Part of a small language model's weights.
Size: 10 layers, width 128, 4 heads of 32 (2 for keys and values), MLP 320 SwiGLU, vocabulary 4096, 2.78M parameters.
Architecture: RMSNorm before each block, rotary positions, no biases in attention or MLP, untied embeddings, capped logits.
Training: 148M tokens, 9046 steps.
Each number is 200 + 30 x the weight over its row's rms, rounded and kept within 0 to 999. Layers, rows and columns count from 0. The size before them is the row's rms in percent of the matrix's.

# q: layer 4 attention query, 128x128, rms 0.143, rows 89-95,120-127, columns 0-127
# k: layer 4 attention key, 64x128, rms 0.139, rows 56-63, columns 0-127
# v: layer 4 attention value, 64x128, rms 0.134, rows 32-42, columns 0-127
# o: layer 4 attention output (transposed), 128x128, rms 0.0975, rows 64-73,96-105, columns 0-127
q120,106,163,218,191,175,202,185,172,191,142,201,143,175,212,197,184,200,182,242,222,153,173,201,183,226,177,198,207,194,183,175,172,237,182,209,184,202,234,211,176,238,146,220,180,180,179,138,210,231,214,161,181,185,186,192,137,218,212,169,212,234,223,174,207,234,160,182,205,190,159,293,250,230,200,191,266,227,230,177,257,237,205,218,175,160,215,224,240,198,182,187,195,152,192,184,192,184,179,279,264,239,229,228,166,219,128,199,216,201,220,195,178,220,212,172,193,207,157,170,220,211,155,238,216,200,206,151,208,226
k56,107,144,244,214,125,177,196,181,205,240,198,197,215,168,196,243,158,199,202,173,199,226,182,229,253,195,212,123,178,239,177,198,198,240,194,241,231,161,203,239,199,190,248,197,246,207,193,247,170,220,180,206,217,203,168,218,202,193,226,245,215,164,195,140,198,189,237,225,292,225,251,225,212,184,183,190,208,162,189,210,214,177,125,135,208,194,195,188,232,192,162,203,243,216,245,193,177,243,171,207,170,234,193,200,189,224,180,218,227,208,275,193,159,190,232,153,185,180,184,199,226,218,210,180,166,183,183,203,214
q89,116,218,168,205,190,205,196,226,159,173,190,212,185,174,155,222,186,235,234,151,122,205,211,232,233,148,187,165,200,194,147,192,225,173,221,201,165,165,170,182,153,216,203,244,207,215,194,176,208,173,209,218,197,235,249,192,188,242,212,213,157,237,147,214,181,230,218,188,224,190,248,128,185,232,238,196,180,227,120,182,213,250,161,196,256,201,198,190,211,211,200,187,208,232,207,175,220,197,210,211,205,158,182,184,205,242,237,176,208,162,207,174,146,132,177,202,139,248,166,216,222,233,172,178,197,241,257,213,205
q121,116,200,169,251,169,184,242,185,190,232,189,212,243,201,232,195,220,183,177,198,164,167,198,182,163,189,195,221,217,218,113,208,204,205,224,213,230,171,210,244,220,239,136,161,203,262,110,178,192,199,142,227,236,228,186,253,190,160,183,194,135,190,184,208,158,226,260,196,203,196,211,205,173,174,233,172,203,162,243,258,208,196,202,199,215,149,209,194,239,183,195,196,201,173,216,195,210,203,232,220,194,172,186,229,231,206,196,170,230,169,215,231,205,176,193,196,113,274,160,194,192,220,227,179,179,199,237,183,187
k57,109,184,177,165,216,223,245,146,209,188,213,226,215,204,221,172,176,180,180,208,214,221,221,156,168,138,236,217,169,181,195,192,190,177,234,175,236,199,253,171,228,190,208,217,182,179,191,218,180,220,240,185,160,168,186,202,200,241,192,219,198,187,160,192,178,165,194,237,270,216,276,206,189,218,265,200,204,247,198,134,183,250,188,168,214,161,133,223,191,205,213,114,221,246,228,272,249,165,192,201,239,216,198,211,213,155,213,216,163,189,223,212,191,225,175,171,225,164,187,184,223,232,199,207,246,225,205,245,184
q90,106,176,222,200,255,206,178,187,160,209,122,221,162,229,213,196,242,179,168,279,240,230,165,232,199,217,172,257,244,144,208,227,173,210,169,213,200,171,200,268,204,247,188,244,217,184,232,208,203,192,229,203,218,209,188,204,176,214,181,194,234,199,178,216,165,255,157,205,170,174,187,159,219,230,135,177,187,198,208,171,188,191,208,209,161,189,233,196,188,205,164,212,164,214,187,165,217,197,230,212,196,199,229,143,233,138,158,197,208,183,121,120,208,213,224,230,184,169,179,158,221,222,180,188,223,224,215,215,191
q122,108,206,216,223,229,194,196,226,217,233,189,195,178,262,205,151,185,176,147,173,227,227,176,271,189,249,167,173,178,197,184,170,177,172,161,222,225,173,149,198,210,210,183,175,194,161,200,206,172,191,226,151,154,191,150,177,146,221,191,217,234,202,192,238,191,255,181,241,192,164,154,162,179,220,195,222,224,132,264,209,215,233,204,173,178,283,203,202,179,227,178,179,182,224,253,169,213,164,207,191,162,208,208,171,243,227,156,170,225,153,202,187,167,213,242,201,194,220,186,156,252,220,206,152,203,210,179,198,172
k58,107,199,200,195,221,176,225,188,174,178,228,211,242,238,217,220,224,187,211,163,216,207,192,177,241,181,212,127,207,199,225,207,243,220,204,244,142,253,210,218,166,178,177,197,262,228,190,198,188,170,200,152,183,231,229,183,254,186,211,188,154,212,227,190,218,227,177,161,200,230,214,211,159,191,167,196,211,165,197,174,210,192,182,192,237,192,221,182,211,267,181,179,262,200,173,176,148,190,162,210,149,187,163,279,197,220,228,177,185,159,151,241,217,279,265,193,159,193,188,194,153,191,245,206,194,202,258,224,213
q91,106,177,187,180,231,187,145,194,216,254,224,247,227,194,222,211,184,168,237,182,206,250,218,242,167,198,191,235,257,155,190,169,214,180,182,230,207,248,188,227,230,194,246,184,147,205,163,185,182,191,179,206,209,223,276,192,183,224,196,226,195,198,223,207,222,142,197,233,222,233,151,188,208,202,252,185,224,177,198,204,193,266,225,218,218,202,235,176,171,171,184,183,222,161,225,208,155,159,242,223,210,173,227,270,168,170,257,250,190,201,157,198,156,195,222,233,235,234,169,248,208,160,161,229,203,218,168,220,168
q123,103,219,162,230,143,205,221,200,149,145,234,210,200,204,201,159,208,177,186,180,210,246,230,219,196,188,158,214,239,193,197,193,199,196,239,141,228,243,240,219,181,172,256,182,184,230,214,144,198,173,265,145,253,194,181,176,186,158,199,186,176,229,201,222,199,197,185,217,234,204,160,179,210,212,194,212,240,174,211,264,230,222,184,214,184,221,166,186,248,223,164,182,209,209,197,230,206,201,244,157,168,158,237,210,161,208,256,215,211,187,234,243,171,169,227,146,143,219,135,212,255,161,184,185,198,197,227,236,221
k59,104,215,222,155,203,195,203,156,164,183,166,252,232,176,224,184,157,244,166,232,213,202,193,205,228,228,169,169,220,253,219,219,162,252,181,241,214,154,208,211,183,196,133,211,174,203,198,182,186,237,218,173,185,166,199,185,169,254,213,194,173,203,197,207,215,151,184,232,222,205,207,214,184,230,218,189,166,227,179,182,273,187,232,193,170,164,177,183,154,179,207,172,190,226,182,172,221,160,177,266,203,165,240,209,191,210,169,171,248,243,172,186,213,224,141,192,215,254,194,246,149,229,182,226,219,249,262,260,197
q92,115,268,167,158,205,183,185,185,230,187,167,176,224,166,190,174,172,162,218,199,252,149,228,192,250,187,166,185,231,232,155,205,165,190,220,256,172,159,218,213,145,204,221,209,181,211,156,152,192,189,196,160,183,197,243,199,203,199,241,218,210,187,176,198,171,277,204,246,203,216,180,247,206,175,164,253,246,198,185,240,231,142,220,199,163,177,199,186,191,194,225,180,182,143,145,158,164,185,240,227,137,207,204,156,202,261,251,224,175,211,183,204,211,228,235,252,176,185,206,203,195,198,185,185,223,203,222,206,187
q124,112,238,171,229,225,255,194,192,272,185,189,219,238,173,239,185,218,189,232,138,157,172,225,208,204,210,201,192,194,206,194,170,250,220,225,192,168,228,233,208,216,199,176,242,203,178,146,243,180,223,215,186,186,185,249,157,213,124,204,166,131,179,186,251,173,233,251,207,210,193,152,215,231,175,169,211,143,201,217,204,253,154,205,209,194,206,246,186,197,164,227,238,185,207,195,228,191,153,192,210,150,175,179,191,165,194,232,237,155,227,193,175,195,227,214,191,179,221,143,230,198,183,227,199,213,149,175,145,163
k60,114,195,236,227,201,202,236,207,209,213,234,226,220,245,189,237,247,206,202,215,184,239,252,239,222,177,193,185,198,231,240,233,187,199,193,151,271,236,229,200,233,208,219,178,169,214,225,204,208,246,148,240,182,265,200,191,223,195,156,233,192,223,239,219,161,169,144,216,156,204,263,167,211,241,216,207,195,173,224,171,186,256,195,197,191,192,216,208,217,227,200,176,230,154,168,182,267,171,244,198,174,218,181,173,213,235,180,234,207,191,198,202,199,193,206,248,236,195,190,144,131,227,169,193,147,233,237,239,246
q93,111,177,237,230,190,182,220,186,202,205,165,215,216,173,220,201,126,215,199,164,224,193,220,171,176,259,152,141,277,235,153,193,181,178,239,209,181,219,254,238,190,181,152,221,192,226,181,196,178,188,182,207,220,255,256,226,179,166,176,164,161,167,165,191,177,165,231,231,209,173,228,198,182,143,178,235,188,128,180,213,209,204,211,212,194,173,193,200,174,194,199,164,176,179,202,268,218,242,162,153,193,254,194,172,239,197,214,206,200,140,170,223,197,231,200,202,161,239,158,174,201,200,209,219,176,256,232,199,193
q125,113,216,216,186,283,135,191,240,195,235,176,240,200,240,222,214,161,236,192,192,129,205,237,163,191,197,157,157,245,183,202,219,184,197,196,215,228,205,223,194,215,192,158,190,276,211,192,170,197,202,217,175,241,197,211,197,161,213,199,240,216,218,208,185,158,150,211,159,237,157,163,132,169,202,199,215,153,243,213,199,188,235,201,205,180,156,197,138,195,185,194,192,167,230,223,227,209,212,202,215,198,283,205,216,172,220,207,193,164,157,181,169,187,172,197,244,176,176,153,159,218,218,258,243,191,235,214,190,213
k61,113,208,238,202,253,199,183,129,249,185,231,212,195,205,211,201,244,198,152,209,182,213,196,196,220,217,176,131,186,197,204,181,239,192,262,168,214,137,225,181,230,220,276,149,149,204,251,204,194,264,197,243,202,206,187,238,184,160,175,149,160,225,155,189,174,275,223,172,253,190,214,169,217,224,198,212,181,204,173,243,209,193,215,162,223,188,191,204,210,217,184,180,190,183,185,200,211,222,204,205,194,164,177,269,209,241,192,177,203,177,210,278,199,224,190,163,218,235,158,203,223,213,151,222,196,160,199,208,200
q94,110,167,229,254,209,210,190,215,182,200,207,200,231,248,210,199,181,151,198,175,193,211,125,169,227,220,172,141,182,139,205,206,181,163,219,225,248,210,204,160,187,203,192,182,193,194,204,217,202,231,247,211,251,142,239,168,186,164,188,167,203,207,144,186,179,233,224,154,218,115,142,176,226,235,177,209,200,146,184,225,200,169,197,176,208,213,208,174,208,176,181,164,199,216,164,214,218,184,178,223,138,162,211,246,143,254,209,233,170,210,242,191,170,243,198,173,222,173,228,252,139,175,197,192,212,200,211,179,187
q126,104,204,193,185,183,218,202,229,163,244,207,226,238,218,202,162,185,168,210,148,197,163,164,199,148,235,177,154,211,207,177,178,179,180,227,205,298,242,203,240,235,195,222,196,240,224,209,186,242,215,113,248,207,167,243,228,187,152,173,205,162,177,193,229,155,152,166,215,169,183,245,206,176,168,225,260,202,185,228,201,208,132,180,228,196,222,195,189,221,227,211,195,205,213,206,164,224,171,187,235,205,164,207,173,175,230,156,204,234,177,191,205,210,252,214,182,246,167,265,190,227,195,202,253,185,188,212,226,198
k62,108,267,187,183,195,199,184,238,197,190,217,187,200,214,166,260,218,189,204,195,194,227,182,203,221,166,211,202,217,256,176,171,250,182,215,177,190,180,197,143,233,196,233,237,245,247,184,202,196,230,193,189,201,131,244,194,182,281,146,210,214,166,204,228,186,255,178,212,166,195,204,219,212,191,185,145,250,240,227,156,165,247,220,220,259,143,199,207,222,219,169,229,163,180,217,234,144,223,192,195,187,186,226,207,196,196,175,204,169,116,225,203,216,175,197,163,225,204,138,221,176,203,207,207,249,223,170,223,178
q95,112,194,225,217,179,189,243,184,202,213,191,228,191,248,211,248,170,184,200,173,211,206,166,193,202,220,160,179,246,200,151,162,245,207,212,204,132,214,217,216,200,181,165,214,179,198,201,211,224,195,195,231,289,212,205,184,248,192,176,197,208,229,242,229,197,243,238,196,256,169,165,159,238,182,202,139,235,266,211,159,218,223,223,195,206,135,198,200,184,196,241,195,194,281,250,203,227,165,209,227,214,211,176,238,214,209,218,175,193,204,209,209,153,237,263,205,140,147,216,149,193,180,180,180,190,231,198,161,208
q127,101,184,192,237,231,243,191,217,175,228,248,175,143,206,231,196,222,218,223,228,184,177,201,240,197,205,217,262,164,152,197,216,256,185,237,182,159,204,182,240,171,116,197,187,205,203,155,193,209,152,237,221,205,230,185,214,208,155,166,227,175,190,223,181,227,175,209,115,184,160,215,224,202,200,220,187,211,259,230,254,255,161,187,229,222,176,198,225,197,183,162,187,168,261,216,162,219,224,186,180,189,217,232,169,160,214,159,188,249,200,222,211,240,249,209,182,209,188,187,210,186,179,171,231,194,208,272,232,196
k63,105,192,198,151,208,129,163,159,202,248,182,214,237,166,208,225,172,188,193,204,145,208,207,142,214,220,243,111,228,239,215,200,211,177,203,264,224,213,151,184,256,241,194,219,138,256,220,211,189,231,217,190,235,227,208,175,156,214,257,210,226,256,176,230,181,189,205,194,214,210,214,236,220,175,203,244,207,245,239,228,189,195,204,235,235,202,218,224,242,233,193,212,217,217,158,275,187,171,202,189,186,217,211,148,195,167,191,242,173,159,224,220,171,201,213,176,161,177,203,230,221,175,205,189,228,192,220,222,188
v32,106,149,196,192,138,177,269,195,199,214,244,197,210,242,205,199,211,250,151,144,220,125,127,171,203,199,213,241,209,220,206,180,198,174,178,184,173,180,212,186,230,197,190,200,245,216,173,161,241,167,223,188,165,192,168,186,200,192,235,163,212,237,231,215,192,214,241,168,207,228,184,158,209,235,177,190,172,205,257,180,239,211,246,221,172,254,166,227,222,150,234,187,242,220,211,175,175,121,158,169,209,185,187,170,224,231,218,177,177,170,222,201,135,231,224,200,198,214,167,218,204,216,202,191,258,192,174,208,212
o64,105,231,176,270,178,232,163,259,209,183,189,220,198,177,177,180,142,197,129,225,153,165,169,190,203,185,194,253,190,211,221,191,264,258,211,170,211,209,219,200,251,148,164,204,181,182,167,156,192,264,246,183,219,232,147,177,217,183,246,194,189,214,201,232,186,254,213,202,232,148,222,197,181,191,193,145,208,217,192,218,184,200,159,160,237,180,206,218,145,211,213,191,184,186,163,239,198,220,194,204,181,149,207,233,252,166,219,172,173,208,205,192,215,202,142,203,170,228,218,184,224,152,213,229,163,206,154,199,177
o96,104,238,227,162,205,213,209,147,186,201,212,151,170,178,244,233,197,198,226,172,161,189,222,208,219,212,228,165,270,140,205,208,138,177,215,278,241,186,167,170,127,276,197,170,176,191,251,181,184,181,145,218,229,153,205,204,203,199,189,203,198,208,198,153,186,191,207,230,170,224,196,222,193,201,189,257,187,221,180,226,230,156,238,207,200,172,210,143,253,206,215,224,181,217,207,190,255,163,221,223,211,219,183,149,190,229,139,194,196,186,200,180,194,230,189,201,225,172,208,209,207,245,220,143,243,188,202,199,169
v33,103,197,192,223,217,214,199,233,199,191,177,167,213,238,220,196,240,213,211,189,199,185,229,225,152,221,182,183,194,216,204,208,186,234,201,167,202,190,233,172,210,193,212,267,149,135,164,166,159,202,240,211,173,222,243,159,183,190,221,198,206,160,156,243,206,207,176,133,183,231,223,199,227,290,228,145,207,203,211,152,199,163,148,212,224,210,167,228,177,177,111,250,205,210,206,169,174,205,237,186,210,235,218,234,188,235,218,186,201,208,180,261,207,156,249,234,182,173,173,205,231,146,218,155,156,182,215,214,187
o65,105,217,208,212,173,202,211,155,188,204,157,196,247,186,139,191,129,208,272,165,215,195,266,234,208,203,206,144,227,217,232,216,192,193,189,233,216,148,182,213,177,251,243,221,188,224,216,190,202,169,148,174,242,165,222,204,236,216,263,163,208,178,221,165,192,195,235,239,197,214,205,213,214,152,213,229,220,168,183,167,184,228,205,161,173,215,216,166,187,192,220,198,237,193,224,232,250,207,209,237,199,210,178,161,235,245,171,209,217,281,187,268,197,227,195,187,171,194,145,205,132,240,207,179,220,189,213,188,217
o97,103,177,242,158,170,199,239,208,176,202,248,216,190,181,211,173,180,244,151,263,157,216,147,233,213,192,167,250,225,206,224,178,226,173,195,190,215,236,184,223,208,197,184,132,200,206,248,183,165,216,254,187,233,201,179,220,202,213,166,227,206,201,169,191,186,202,185,170,223,191,169,229,183,225,235,205,174,205,181,227,242,234,270,209,197,201,185,191,162,210,172,164,216,173,277,139,248,196,217,246,163,152,274,179,172,181,228,237,170,187,205,170,187,208,168,182,221,178,258,201,179,212,244,188,190,202,206,157,147
v34,101,230,254,196,179,169,212,198,174,177,172,253,161,217,205,169,222,238,208,188,168,275,249,193,175,170,187,185,197,192,156,146,219,228,184,240,222,178,244,173,234,187,171,164,212,233,196,206,220,229,204,190,202,168,158,182,190,265,208,211,179,208,241,233,197,165,237,157,268,270,141,197,187,202,213,218,179,226,218,237,207,223,167,204,201,232,210,233,161,214,185,159,206,205,177,145,159,173,173,183,189,247,208,215,180,194,189,210,223,231,170,174,201,247,188,182,239,149,189,140,236,185,224,181,228,246,197,247,223
o66,099,202,170,234,257,196,222,185,210,232,202,183,187,160,200,205,223,159,216,208,240,196,184,198,214,202,229,229,172,228,216,206,176,209,195,175,173,180,191,215,197,192,217,134,174,236,154,250,194,177,201,213,225,204,167,238,236,186,178,204,241,185,175,236,220,249,148,219,159,200,261,220,120,224,193,202,258,201,163,236,164,193,196,254,174,147,175,218,255,177,173,246,222,181,236,225,254,212,169,229,222,183,181,201,163,196,191,217,261,188,187,220,186,197,176,225,243,210,132,161,184,180,199,206,142,247,162,163,232
o98,104,234,206,164,164,189,194,151,138,175,151,203,212,204,224,210,195,274,202,219,199,259,202,232,170,188,237,206,163,184,177,202,195,209,224,214,208,218,259,182,162,194,187,202,229,149,244,192,183,214,170,166,157,215,227,166,226,212,183,226,187,249,218,173,288,193,260,216,198,193,197,189,177,188,171,203,116,174,195,164,244,196,224,185,181,211,152,175,157,207,231,222,210,234,191,251,194,235,242,216,208,213,190,215,184,188,212,210,148,200,253,195,187,158,219,188,187,147,271,233,204,189,191,224,217,220,164,224,166
v35,107,241,122,208,231,226,237,188,215,250,228,229,303,222,125,277,223,150,172,257,204,187,203,198,132,214,264,190,207,195,196,150,181,225,221,143,186,165,224,180,206,172,206,171,192,177,197,211,198,221,241,170,186,176,246,192,194,164,158,170,165,258,189,216,183,192,203,189,203,193,180,198,170,179,197,208,205,219,230,196,170,177,183,202,220,174,213,214,191,179,145,212,242,210,219,161,257,178,188,169,184,172,165,196,235,181,183,161,159,202,166,193,194,225,224,195,226,167,180,166,201,174,197,223,195,206,196,189,213
o67,110,219,203,196,210,188,214,127,231,191,241,220,159,140,212,171,182,156,177,164,234,209,218,196,179,214,235,200,201,234,164,226,191,214,205,186,238,152,184,186,180,208,197,189,208,242,219,154,197,149,199,202,180,186,238,176,200,201,256,210,200,143,174,174,207,163,236,170,207,225,148,236,222,185,246,205,195,199,235,217,196,192,164,180,192,210,271,212,183,173,212,187,167,201,204,191,146,155,201,196,150,186,203,216,156,165,252,227,280,193,251,228,193,250,177,183,163,138,262,220,211,209,217,235,157,241,218,168,204
o99,095,226,243,191,228,174,174,218,170,211,179,237,180,241,214,195,202,177,259,197,147,207,213,245,218,146,210,214,201,173,224,207,208,166,248,228,214,252,218,214,248,214,199,227,186,159,210,280,194,203,203,266,240,202,234,195,239,198,145,208,246,239,220,174,153,187,191,190,187,206,200,141,208,204,186,212,182,221,232,171,178,200,205,233,171,268,182,162,225,208,182,197,221,183,229,167,197,174,199,240,209,203,204,212,267,196,161,194,241,230,184,165,211,147,181,221,169,241,277,232,180,250,202,155,166,176,205,216,181
v36,108,189,162,175,195,183,187,155,189,176,189,214,228,191,145,163,158,213,225,219,160,196,171,172,185,173,152,228,242,198,191,216,216,170,192,217,189,219,219,241,266,152,218,194,201,243,161,265,201,181,212,166,198,160,193,179,149,197,140,178,214,164,193,164,168,178,182,177,236,140,154,239,230,227,163,209,216,220,163,108,215,189,226,233,191,236,234,190,215,229,143,153,236,224,183,228,142,180,227,209,242,197,236,196,212,188,192,218,263,176,191,191,150,190,184,185,213,225,219,239,212,211,179,184,222,180,226,187,186
o68,108,190,172,166,186,164,172,225,228,186,163,193,130,209,248,218,233,252,187,215,253,206,145,258,227,239,211,209,193,203,255,161,218,239,225,160,227,206,226,219,238,239,157,172,222,244,225,242,173,182,216,170,182,192,195,165,208,237,188,225,171,191,289,204,229,212,199,197,171,181,266,199,239,159,177,187,194,199,257,188,195,212,203,215,173,203,204,221,200,220,193,197,205,207,223,216,190,179,122,169,253,232,213,225,261,236,172,192,189,204,216,156,206,150,196,233,173,171,200,228,257,181,186,215,220,185,176,209,192
o100,106,175,213,231,185,225,263,183,196,206,203,216,248,202,217,177,198,192,188,256,202,172,191,161,203,220,181,258,270,234,172,219,175,157,195,197,231,157,268,168,170,167,221,152,204,180,210,171,254,180,185,264,218,188,216,202,189,231,159,155,264,185,142,201,211,162,205,192,138,172,177,184,183,234,235,186,176,219,150,192,197,194,198,239,193,241,221,168,207,145,271,202,206,206,197,202,198,202,210,243,212,177,184,194,170,221,221,154,217,247,141,246,198,225,173,198,180,221,209,156,180,206,165,242,203,198,179,209,184
v37,102,189,221,236,185,183,205,180,178,196,202,208,226,181,261,213,238,237,243,252,164,221,145,144,163,204,194,196,259,214,209,183,206,173,172,214,215,253,173,216,219,163,168,215,183,219,253,186,186,196,204,219,209,212,209,226,204,227,186,202,221,189,145,174,117,243,202,202,184,249,186,161,167,211,187,261,190,166,235,224,188,147,151,211,192,189,147,196,203,174,173,227,159,212,250,222,154,197,212,207,187,225,207,186,193,238,181,170,213,245,149,244,257,177,152,211,208,186,202,201,211,220,258,166,225,210,232,164,252
o69,105,201,237,132,198,184,167,157,179,210,177,222,212,198,183,242,191,185,205,198,208,260,252,194,186,218,206,152,128,174,243,247,218,208,170,257,210,237,136,159,219,238,178,240,173,207,156,205,227,228,233,232,235,217,216,221,191,228,195,160,242,210,195,210,192,139,179,185,174,197,204,184,249,215,199,245,205,213,194,191,159,173,237,226,220,235,210,150,174,182,142,182,221,154,199,184,204,207,183,167,192,221,188,151,205,138,168,261,191,146,209,242,201,196,206,203,210,150,169,203,236,208,191,252,193,190,237,206,213
o101,104,221,154,204,187,239,217,222,252,161,204,200,198,189,187,177,187,196,211,195,163,238,182,197,137,190,251,200,198,199,140,188,120,204,180,230,220,140,213,237,175,222,188,199,205,195,247,201,227,173,129,180,164,222,218,189,192,136,216,232,196,157,138,180,224,186,264,203,187,233,184,170,167,199,203,173,188,174,188,190,165,189,174,154,229,199,195,208,227,131,223,173,187,197,276,213,233,203,203,234,234,187,247,190,154,261,237,170,193,212,204,208,204,189,180,166,247,195,187,177,173,180,187,233,228,212,222,161,161
v38,106,212,232,211,178,205,186,154,199,163,148,228,223,197,238,181,219,217,178,223,248,195,185,283,198,188,203,256,183,184,194,220,190,203,236,218,187,201,201,278,201,232,204,211,241,228,174,151,211,187,157,147,172,197,186,198,193,179,221,180,162,181,162,185,180,236,191,201,207,191,181,135,183,220,222,129,178,229,153,256,176,149,175,173,165,176,185,220,171,194,248,207,169,228,160,236,206,220,156,247,167,261,205,192,150,190,148,210,201,212,200,198,190,258,202,183,213,186,233,222,205,204,150,156,166,181,165,227,196
o70,108,153,177,283,208,184,178,241,143,206,203,155,212,229,201,202,166,164,212,181,204,199,243,263,217,205,257,228,177,210,190,162,189,222,148,225,161,271,240,214,171,150,191,182,210,212,189,148,243,236,201,189,221,263,182,190,190,227,163,192,174,172,190,226,195,228,234,232,186,221,221,182,188,206,187,201,185,154,199,160,234,152,195,198,194,240,213,178,183,206,179,212,221,185,209,206,218,239,194,192,185,193,211,181,187,233,160,216,230,170,192,153,257,224,196,229,193,180,177,182,249,196,275,207,195,213,163,289,179
o102,108,168,193,176,202,222,186,193,186,203,176,214,199,194,148,209,218,233,206,238,237,140,197,146,152,222,160,228,189,228,143,216,235,190,185,195,245,148,175,209,194,212,167,260,211,168,175,227,183,141,159,209,192,146,202,231,150,217,169,223,159,197,194,175,244,139,185,193,231,162,231,244,184,198,158,222,218,182,225,217,232,217,232,204,159,153,188,226,240,226,178,205,152,194,210,160,191,174,196,165,217,195,189,178,200,239,170,222,153,188,261,184,164,181,239,212,170,195,188,226,224,173,171,229,227,159,203,178,276
v39,105,220,236,229,150,245,201,244,187,210,169,256,207,205,155,172,245,262,236,221,231,149,244,230,207,204,246,232,175,194,202,188,235,193,149,223,207,210,211,184,207,193,202,192,179,228,217,196,151,186,147,175,189,205,247,142,187,182,222,142,211,198,171,225,191,226,186,183,206,197,204,200,177,165,163,183,248,166,186,235,178,176,177,262,267,186,187,177,160,189,167,189,173,200,147,227,225,162,165,178,156,188,257,252,232,220,171,207,233,192,207,173,199,158,231,229,128,223,206,228,220,213,236,223,203,193,208,188,224
o71,108,225,221,174,208,214,199,175,184,171,239,246,224,199,237,237,172,203,206,164,255,207,233,240,204,205,215,284,237,252,198,208,190,202,160,222,161,153,144,167,197,223,209,198,164,183,190,162,230,197,257,166,187,243,220,184,200,249,210,234,173,233,210,233,215,214,255,151,157,134,247,191,197,209,225,210,220,243,228,182,237,188,152,196,172,225,234,149,203,236,176,176,225,220,156,195,201,203,145,184,200,205,186,152,203,244,170,194,195,184,193,174,175,170,255,190,189,208,188,209,189,255,177,199,140,176,222,191,190
o103,092,253,171,208,201,183,200,202,199,215,195,201,202,204,171,154,249,212,209,232,192,227,203,177,284,205,192,192,256,233,170,196,242,194,215,195,168,164,237,210,227,180,125,231,195,197,200,203,191,181,195,201,255,228,183,206,173,207,241,187,163,163,190,201,222,173,195,223,176,153,205,201,217,215,262,178,220,194,173,207,214,239,236,128,191,154,166,250,171,173,219,217,191,167,251,168,184,224,205,222,171,271,211,227,168,139,201,195,169,205,195,232,270,182,166,154,238,170,242,225,206,211,189,194,189,207,221,131,161
v40,103,192,217,128,194,231,304,204,250,205,179,196,197,224,212,236,193,187,200,201,254,158,192,218,176,201,222,185,142,191,190,196,167,173,202,218,217,211,182,198,182,154,246,215,149,231,206,211,209,156,213,221,200,180,187,142,244,163,239,240,180,224,169,191,275,183,202,231,196,183,187,212,198,215,181,198,156,235,207,195,220,259,176,176,225,199,132,191,252,183,176,223,200,190,158,227,233,215,240,281,221,144,206,199,189,251,177,181,217,213,201,194,193,161,201,206,191,211,215,191,174,221,207,228,222,170,152,187,256
o72,105,206,217,213,246,162,142,206,243,217,141,167,192,156,225,161,194,193,236,209,166,209,184,224,208,217,204,235,244,151,191,219,225,181,238,216,172,146,186,223,170,223,164,229,215,179,212,129,159,232,250,228,234,231,183,190,143,211,208,211,209,238,156,236,176,196,238,237,138,195,217,153,208,218,204,199,190,189,179,210,246,159,194,244,264,226,186,171,227,175,236,183,187,204,223,260,187,248,234,195,190,222,198,180,272,157,187,183,218,179,170,219,206,210,221,180,223,199,247,199,213,175,199,236,187,207,196,171,149
o104,105,233,202,260,172,204,191,195,191,146,271,231,181,194,187,188,211,179,207,239,228,198,214,226,227,184,220,188,134,258,240,195,245,206,251,169,182,235,176,165,265,167,195,167,167,209,163,187,219,246,207,199,212,169,174,177,211,165,204,206,207,133,209,201,189,211,199,208,231,219,247,248,191,169,243,185,229,199,199,193,172,236,214,185,225,183,216,177,190,257,163,279,236,218,186,164,238,195,172,213,222,178,229,254,145,247,178,200,216,202,203,211,181,222,129,201,201,212,207,228,239,189,213,131,204,190,194,230,215
v41,100,187,194,191,215,172,203,165,202,229,235,199,213,189,229,151,172,189,169,210,125,174,181,260,161,227,203,150,237,235,177,234,192,205,205,182,226,210,129,208,233,138,176,216,175,184,201,211,105,189,189,238,222,174,178,179,215,173,201,173,207,253,203,235,256,197,173,185,191,246,146,172,201,178,196,199,203,194,255,163,202,180,127,191,229,225,208,254,198,145,166,171,162,222,240,190,180,165,203,228,208,225,154,191,200,170,160,198,196,189,180,232,183,215,228,224,246,224,213,200,200,182,159,232,200,216,165,218,163
o73,094,211,184,195,217,189,199,198,203,217,245,150,189,216,230,188,140,217,184,200,242,170,214,178,201,186,231,222,191,191,181,202,253,211,201,229,272,166,212,211,201,243,143,177,210,159,214,218,230,182,175,203,245,197,288,202,218,248,231,169,193,185,242,152,222,208,192,216,143,144,221,180,193,195,227,181,149,171,153,161,183,205,230,232,253,163,178,241,215,202,147,208,181,211,186,202,214,172,211,160,251,236,234,161,159,192,236,267,204,216,145,208,238,222,199,213,191,169,205,178,223,223,247,213,166,180,200,236,177
o105,108,192,230,198,186,182,171,186,217,225,203,201,268,244,204,200,208,148,170,226,201,294,201,267,188,222,187,225,186,256,245,221,154,171,163,209,160,210,202,152,226,169,239,185,244,193,198,184,179,264,168,164,168,168,179,161,204,173,181,205,236,201,226,152,209,174,161,213,208,234,188,194,148,230,187,213,240,175,224,271,195,167,204,185,198,224,175,142,178,193,249,186,194,152,207,212,219,211,215,249,218,162,211,180,214,193,160,201,227,163,233,236,161,168,200,226,219,195,212,207,222,209,177,181,200,146,184,175,155
v42,103,170,219,190,219,168,165,249,173,163,165,215,213,180,197,128,202,193,199,202,228,221,181,142,207,185,194,262,173,271,200,233,214,210,143,231,196,184,149,196,215,151,259,239,210,193,239,175,191,258,211,206,207,176,208,147,149,186,221,168,176,223,194,241,192,204,165,204,154,211,169,201,168,214,175,163,176,197,233,275,167,189,251,152,195,234,200,195,172,256,208,231,255,180,215,184,191,220,209,184,176,193,163,196,167,204,183,177,167,159,121,140,205,214,201,179,212,180,186,228,177,193,196,201,221,208,205,210,195